Part of a small language model's weights: rotary positions, 6919 steps.
Each number is 128 + 24 x the weight over the matrix's rms, rounded and kept within 0 to 255. Layers, rows and columns count from 0. Numbers have three digits each.

# layer 5 MLP gate, 2304x576, rms 0.0224, rows 1398-1465, columns 480-575
093126133138194127119106109128129103115151095132139144124109164116156107139097177155108143132087089123128136173141093130149139130136184176136127156145104134150111134133132102097095139123078177145113162100099204167147039143121144171144112132138105113135094121158103134146137179124148109153
116092132122160121147125132090124139111104138101104117117146146177196128105123100112100080114153105123105102146119105161136110140121092149126093130122145108145135107101169146115137108146152126148149130147133144159155169131154153136100131134079096118165138151119150146163094116133131157167
096104124112169106110148091102135126125142135109105122150079078137159143147150096097121117136111093139081146118140152144134108164129101102136126113137126128095134127128109112147162134129088111126171131154098105116108120147106138145159135126154120111145110098124125134135135125115099159123
107119108097149176128118146114152124150140102088136151124130143122162164128097103135157155148141120113127093138120199106140152127130139096096148188126147158144062138111142087123113133084106110127156117130126140111114145152134189125083123157092113142176118152129128159153118137092178146131
128133134150123164116116133109134114164148140124138119138113129141147118166096157161107129095097097167165113152118120127149111158122115147113116141140110094149111080138118105099120164105105170109129172082176163151113089102124177094081125148094124138132127117122141107112185125172151113171
104133148147144131144144141129164130175165087126111124085082104140178161120124123152138129116166141119092100144119164121074149141151119149130142127196114123123105105146149107111153122158101156157133130109129114133140070159147155135118142141130149139125130148136155127095137072140107106098
089130138145153138142114131147088137147114123080141136105120140144108122099089097156116112136124115134097144112133129153079110179120118157132109132140126109168124134156125101135144128113131119171153144156162157122090119104146143122108134160117136115136119182150147162167137078127125136117
139112121143085125089109160137100089127139093075165165150148141131141105180127147141177142170150101130150110104149104143126132142113117130102128156177146166097127089124172128119128188091125110117136160121141120113133151147116153091139129157144115136138134133127128142141132141096101122142
139130150154125126183089164166129113106131111081153181144081130155133160136135156121110075145126091106114160123121125132120156109142129154126124110107119156119094130133138148082102150121169115115115100142113110168131114144151123115143167137107157182127084114120135132123137123139180087104
167118136146135114173135163102090148120144105112132127183113099146104134160150118116140121141118112110094103158127110128136155162140120115112140127154110119109168146092103089092118134134148149134127149123124126115157156140130129089167143138104140126126124149118136116136142098138147103153
132099129152121136128144145158120143219176064095080124131112107136148159123139128128135132139178172125126118149097112153079134137119136123077084138133089114117112113136097168119123119119146161156077133145125133111211089111118105096098114096152132119141099096122137144123116132151146074139
136126129087120122145111143135134097118129092139105156137117119109085110128143127139120138108130167109138126161138121099130123120105118127121102106180170105156115079126135124142135153131163104140162085099098101086109080105134133137134131127188130120154146150099100101135119104118128136172
092116145132171151085104117123105139153133119091151124140138123089127115150150131115110104149108138092074132118163126105149111102128116115112082135138154052104159103170146104114167141116132119175108110094096135098099131108150168128109125116129147093193124139116157084101140138149118140134
140146133156159103101147194098114135112102120131112123157157119137136138163106120190138128130144132137126080142111113124118108124116138113126081105168168148160095122134152117125120102132144117156143165107125144118122162138109164149106074155091101101161160133090078170159148157100141140132
138119139135085084123113145125111106132161127086138137106166145141136127102129113149136119146127127125113132094161152114146132124131135162142100180136146136119116130074101117116109154108149123087123102125143098121153124151099170125154115125123149128106100161130121127114170121160116163139
090096147147130081161111140141129078114158140095175142155150132127160109148098137152123123130161144111126170133146185157135124161139098177095111118127124096120147133156115176121108131130178129141125175123160173112104131137109088126177162201125125143161104166139137141126132111108166102126
141121149123112155125110111135115133085137069146162117099109099145151132058115117133110135144115135114111118118138117103126132147125099147131118120116112119121126145139106151120105138115152094189134135145129119108133163095146141131132106117111121146103139137131095113081186086150126152134
122100151128139140100110120101131101108099140103100139104119158151138149153122168188133144119151128111117092166157100091092094140119117118123094114099102131161086106128141129088135127119135144175112125154095086110115167096143139131144141143146129130123157194141132129128148125141121150119
117120151159109133104132142095128089096117118081131107093148160115178123121112151088109114138148131106138147159116146116115136167127119138122127123131125121146153107116147167140108150072176061120163091143122152146090155133140149134164118154161189110163155187126103085097113089118143143156
123119108111153096187119130095143145119099135131135168127167127155132115127130126131161112112181139124125090141124138081076122121114127140105128178147142140091091064139086099124161144112123154154119127129104117138098117129146100151100108155119149130140123139111107083082128137147085109089
138131171123119116105137144119114102109103088129125147111121137130136104102144126137111155133127086134119122086096117109134147143135132136108093137099109130145116105114158135112103125136099118138155155176161146144108114124123118140121146164161134136158089132163131092116145119084099145100
122119108168133147128089102110141130141100109098108118095136133120130122147128123146127136102124109173117171152134131139140127123096126146100155104142118095134150100198146090113186118146103157124173119135136103173156118112079157153179105130162163112134149149123117104154118148109147151112
114140083139123165137152130128160122141138144129164163163155110118150114152104152105171151154096119099126130150139155116121150114155138063110113182147172123101150122121130111156117159147132101160128122118114126126136154126100127139124122141064111140161139154175119168136118103130137147077
161134119130115102105099082136112119118119141098157138132141088102108174114134122102155149128117132143147127087118129100140118125148116165133099140130130113117125130148151104136080110161076125136144140116143124145139118090127117126123107113118078128174127097156123114145153141155130073131
162100114118105109138107118153127132141108108131135155135137157134130128145108094130118122145095139123100145047108084123120111094118099132120100093123086140125148121111124092146097164092126167135129123131152100152132122107118161149141135121132113172153151126167185132106105138100150082129
103108144080112087086152159110131107138148122136118145143100135117129113127106122123157120095113074172133120156133099096119080136136130139134150110152094141121130128129124151141121091116157106154116128107153146149127134143134099118137164142124126159115103165124149120149112143138101156172
143133115106152138162087136111135130119099092140138146175113113173142101147138148122161093130109115184163131099128131144152110148127102097120133149143110107126132156147148131129148136097145100104189113106067072117118101150109180108138143170121133143134147184095125141103172128133110149171
117111124129170155151140123167120174103104133123106128191135116132112119112096163128121139133074156165176170174121122174145169119144155116110109119159094119102140130135111137144098113183127119138151099126135108135144165122131152152138153112104151137150110139108144122168144103124156111126
106144115069121183122115111111129099135135132133110151135122112153119109151124110126135099135119127117105163130128097143141148131083099127090112110136131124142151103124132134119129137099184096128127171141146135112157116158131111097155107122126156108141132117114181131081096105144147152117
092107113159096147134127110132162091172124082117140150111105093142120086081174133157134110101115102135104145147121123077129134102172106131131101156096146124156124133115156131043103114106175153154086165097120159165147122093164117124163122157166162127139101165137152170106160139155137153145
148119106125118112148124150123112164136122157168126134122152092106134159111119148145155095141156133135131111124182123144145148114189097132140134131119125123135141092138141135137152119138089132147144091091118163083078080122160114148114139133116136181129178098116110123144110133142123164127
155086144114105128127079123121178108128121116136135100156119111159167093124204112155150117140096148096143154116082155102130144158135143119092107129114133086136125132156176149133146124096139117157169134163103106141113115098103089129132105161114119145129142096137083116082111185125089115100
107117120088160125070131167170149161157115166125108134109144118116128115110112126158129171137150124195143170117154109143140116172153152110129116111119113149152133091108114120140078168115125164123098117128113121128098116143126144135104134125111124151148104107122116102124152122115087154166
138113141144140128141092139110131132145123140097134091144066151144143138159134127136161129143129115168077122157137117083113141126126109097086142144124127155121143137107151089151134094111114111146113128128119148114136133115142122099101098149131145143072094090129101139112146096153173154123
159152138122139115129131135104147160124076138107160147173127085134122101160151117153120125174147103142119158128098091100123157128086159141155150168090120099136097123120147126116171137099098117143123168129138134116112162108152096107109103133078133117164152111113092129155132137127130095109
120127121103115148180132117060147115081119133123132151078157165134139144148103083077133135137119115138168151153097132108116101118107118163186099093103152091129149131170139099116148086127128138134129074085135158104147102145153134115093138118103088114113141134122107119094165123131120082151
172119141137102145134129136116134132147111097076086128097105136129124130092150112144116132096140104126146123146125140083117119156144139096127116148113118132157116084112180087117120127121129144145117133116143116088143102101102123092140157113126122123112185099089096124110153132158152123113
104088170102147138169178178093134175158130134124088139097129076168121097149158100099108111092153132119114134118141124182103112143123144074137139140141156127127115111152151097125124124064147065138106153069106135091089159155106160131162125146142161144157157115145159139128126093137086137077
121110110103106120077109093123139121134110135129154148147136147144154114113137170129134136104126084131118118169109153130108157168113131106164107105119120123120122123139133151118144136076127108120118098143129124125136133154123123132104149135139164138127104136163107133109162128139108176120
185153103129108121106089106115136125131171118125117133087073127151151124129099128135143144149108132119119164067167121100132115117145094127109139149133136144160167126132155141110112127099108094184161130101110110139162112092138120139083134137145151139143133137144128128132164098112117128108
133138138120126108138124141143147162113133117130107143137076102108162170114091139172093090146167119138148132164158172135102097133124137146153141141097161115123093146115135101142135123167166099163121127139115154105141106139111135137138141103155123119106159126095129173140113115103087108118
096147125151147109145174097130153154159133128138104127106154115103145095129087130120151173127132114158151138125105086154119106159091122128135097132150115150118113122124107142155114147137110166159099072161123139109135110139174122142136120129118089161125138118151126118148103134149122180083
166112171146128117150123165104095137137118138152132119123138097139130114115143126133158103109166161190131136131088167134092118175122132095147121133161169165113126120136117103162132113092166150144112119163080160141100114155172122101122155171081131102119135082085154129126123158119096124145
099100116132144116112113078146109102123150103135130149121111167132172084140122092156114157114127112149150204088157120090127130168122144095123108156097153107095124140141169074096131141098174122119113149158158119133132123108159115116135140133107146102152156164150159190109167135144105103102
075131136122113135129079102131145065117137118091086126127123161118123142086107127152124105103115119111114119068095125126093107147140137109151156070093093106141156109142125123130107140129082103146120120153147119118165143139135112133117172148103114115122124116128121107199120127114105144122
113128116132122163117126165128088086136142123089112138089123180123140162112138127140132134146141123114163133141110160091115131138070109152169140125157121091144096082136105181155184127094120103125146130115113113112142106130155140112107137119114125161158103115160121108134161130089124141141
161123119117120149106097113127119116119114114135089122107117159112213123146130150124078141126122139133127117128097097110119137155098121111114131113066194164123111075099160114160154157110145134158148094209154098144117117122116121157102133139100114140149128137090106150128108125111141125121
121135129124113114133128123133133136126114119126151182126110104121069115115076131122144136138152112124128087119107124133106114135161127100100144100138093113130100123118133119170119146128150172125116129096096127165107155118126091137091126108097143154115107137163097129117082172142145124085
114103139079106143121134137081109129147163114120131140129106172124115123169098107147149115120139099114117124165136110142123098128087145136125136108100117112128143130082113122115182136138111079132161161124177149150161143134172112150124167154124121176118100078133105106137119176103137118121
127112152112115145093163087108125159129112160139144127141139130069140142091090185098109180121147132136138103110160144133125137141141138152158107116136150149116172074129117132120145144095123112174116107115130151143140166085143172118132144121130147129142093082135095150081145095142156151111
141120133127123135100166171115127114107154122120167140152104100133123086150138150123147119075151127187094109149119167108152142167146099123136119147153159140128173158136171122101143102145146095161118142153136107152105111083111122128123113134050121123107122116175136135118124131158097089156
112141139091124080147116170091119128141162082094123112159138122136139131101114159118120124137098136187144104124094113085119119130159101141138139114183126127147131060115167148089143129107088129069135132093135127116143129097152139127137131142130119147092113130098143109110107141164180134139
187116139116095152124099145120138116159124136113145133149154087170117157100130131104109123121166127112155164149101151102128152142107126103132132183131103139112124115133125156153158139132125116158122127123106119084129143119091143095116085133127183102106102130089130174105091120119140102139
135127148157136118130123138150118105132131108116114120177144130145133134147129101164119163138182114177130149105151133157172151117141155119131107092134169124123110128122154158160156144145125111099181167117127089140097128134137157108095112110160122125167128075110091148160132084132084123101
141130095078129150152153138148105108121129115103097097136136127121123204105141176075116114136094147102160144121120166128080119131109106106139178122122100168156135126115084130139138130130116160170084059132145110142166093135080181124110118116126095129124130142115125149129106126112100085115
111172106074130140125114172133111127139147125082149116140108112150076098113075126136089118140133112147125105138114121158126154146100161120144137109150108129090149128160143154080152137132117067176152174150137113141123105165141115181109122175141120098119117133115126135173146134111123074168
147096137105188127108108066148150141118123136128121126085080144133096150119077101203096095112142146164134121139149098121120155132097121142135156164121094126163168116169116166129132144139094118176138120130156142104111104131127119117116106140127112106117134144105108114142139131124125117098
117130173085146151159125100122177139084145110145120109141102120138117180118124098135110081150112142121166169102143146092167129125127144117076150103130186117118127122132144139133142160146120091099101107105140088094133084095117127152094100119121174159113151117144123142075096140142130127127
120147158145106130204148111148142146171153100105134141129163151128111116127112162112157142063124120112101128110145129119108110112093099123157110083161145140079142086103085153146136179117154065133147131123171111120132090102144111135119137129197122103131181146151162117137120061100143142136
101126133141147117105143121116162116084173108134126155143100122126111150135169142097128130140103107127136105171146121126094120144115092166115130112123146123082115114185124163133125149148100138174131156126121129119115190105082112088102146156158146175146132159122111109100142136097128161157
104098115116133159118105103156127123188128145139164104147124130152118109091136161152126121107106155101182147130129063170166155098144105102111126106145104122165121098103154122137136156186121169130134108156128143137161119118107106142122131113122118104107132086107137128127108173101149119158
153101131128110112151104110106139119129138117138163118185121143130137144127128128144160100122137156149099146103146124084116146170103133156131085122138115138153132134163095125100113129117084080110158137141110138142075116086139121188142131146114095105102138088113137157155129140185089130127
155103096130120111155096151151135160165115127107132168105077082157158137157110124155163138101114139100144086111159134132112118157143116136109157112149141100144118144153114118117118158127141136149142164105101134087158110102139109175103121156150143109104109123140079180141131110143122140101
126108165154126131091113095140189177141130093135149172123113144108123161114148094140109164162134137149121109108141144146112096132146107123124131117125100142105135116152142132117108143134087147141119083100135176123085147133129114138120179116153116175130135141108113102166147124154137141095
147087121135134136168120123122108116126167142115156147155115113134172168125133159120085113135137111150106114130124147122119149147129083116084139178127117082121129147126138126108078150095143149186150130116100109138156147058117105109128127151111120125137140139128115170118132156120183129114
146103151153119144105118128102080093081127102124107130097132132136109145152099111106120188156120124117109137125129118163159114105174103115123091166128154091166126157173127125125099118127094152162179147139128144104158103135112150146097187143149096172144112126160133122137166086119112100119
160068112118115095129082110120137103078123132114095163166133107149105123111118138161106153127071125150108160087148142150134180119153127099119134137164114116082151109162139099135126106102101146109154147155118107094108114133131151147115116158170100129126144121087137138159115132139107092114
106129135146123120123114142123144111096110138177126117143135134172154162090103122117184114154124155130168125136155166122116119156131127118100085113116151164102131120162145116141151110104131134126143153164135120126138137136119143162119102147159148144162102150103097121163138128167069155145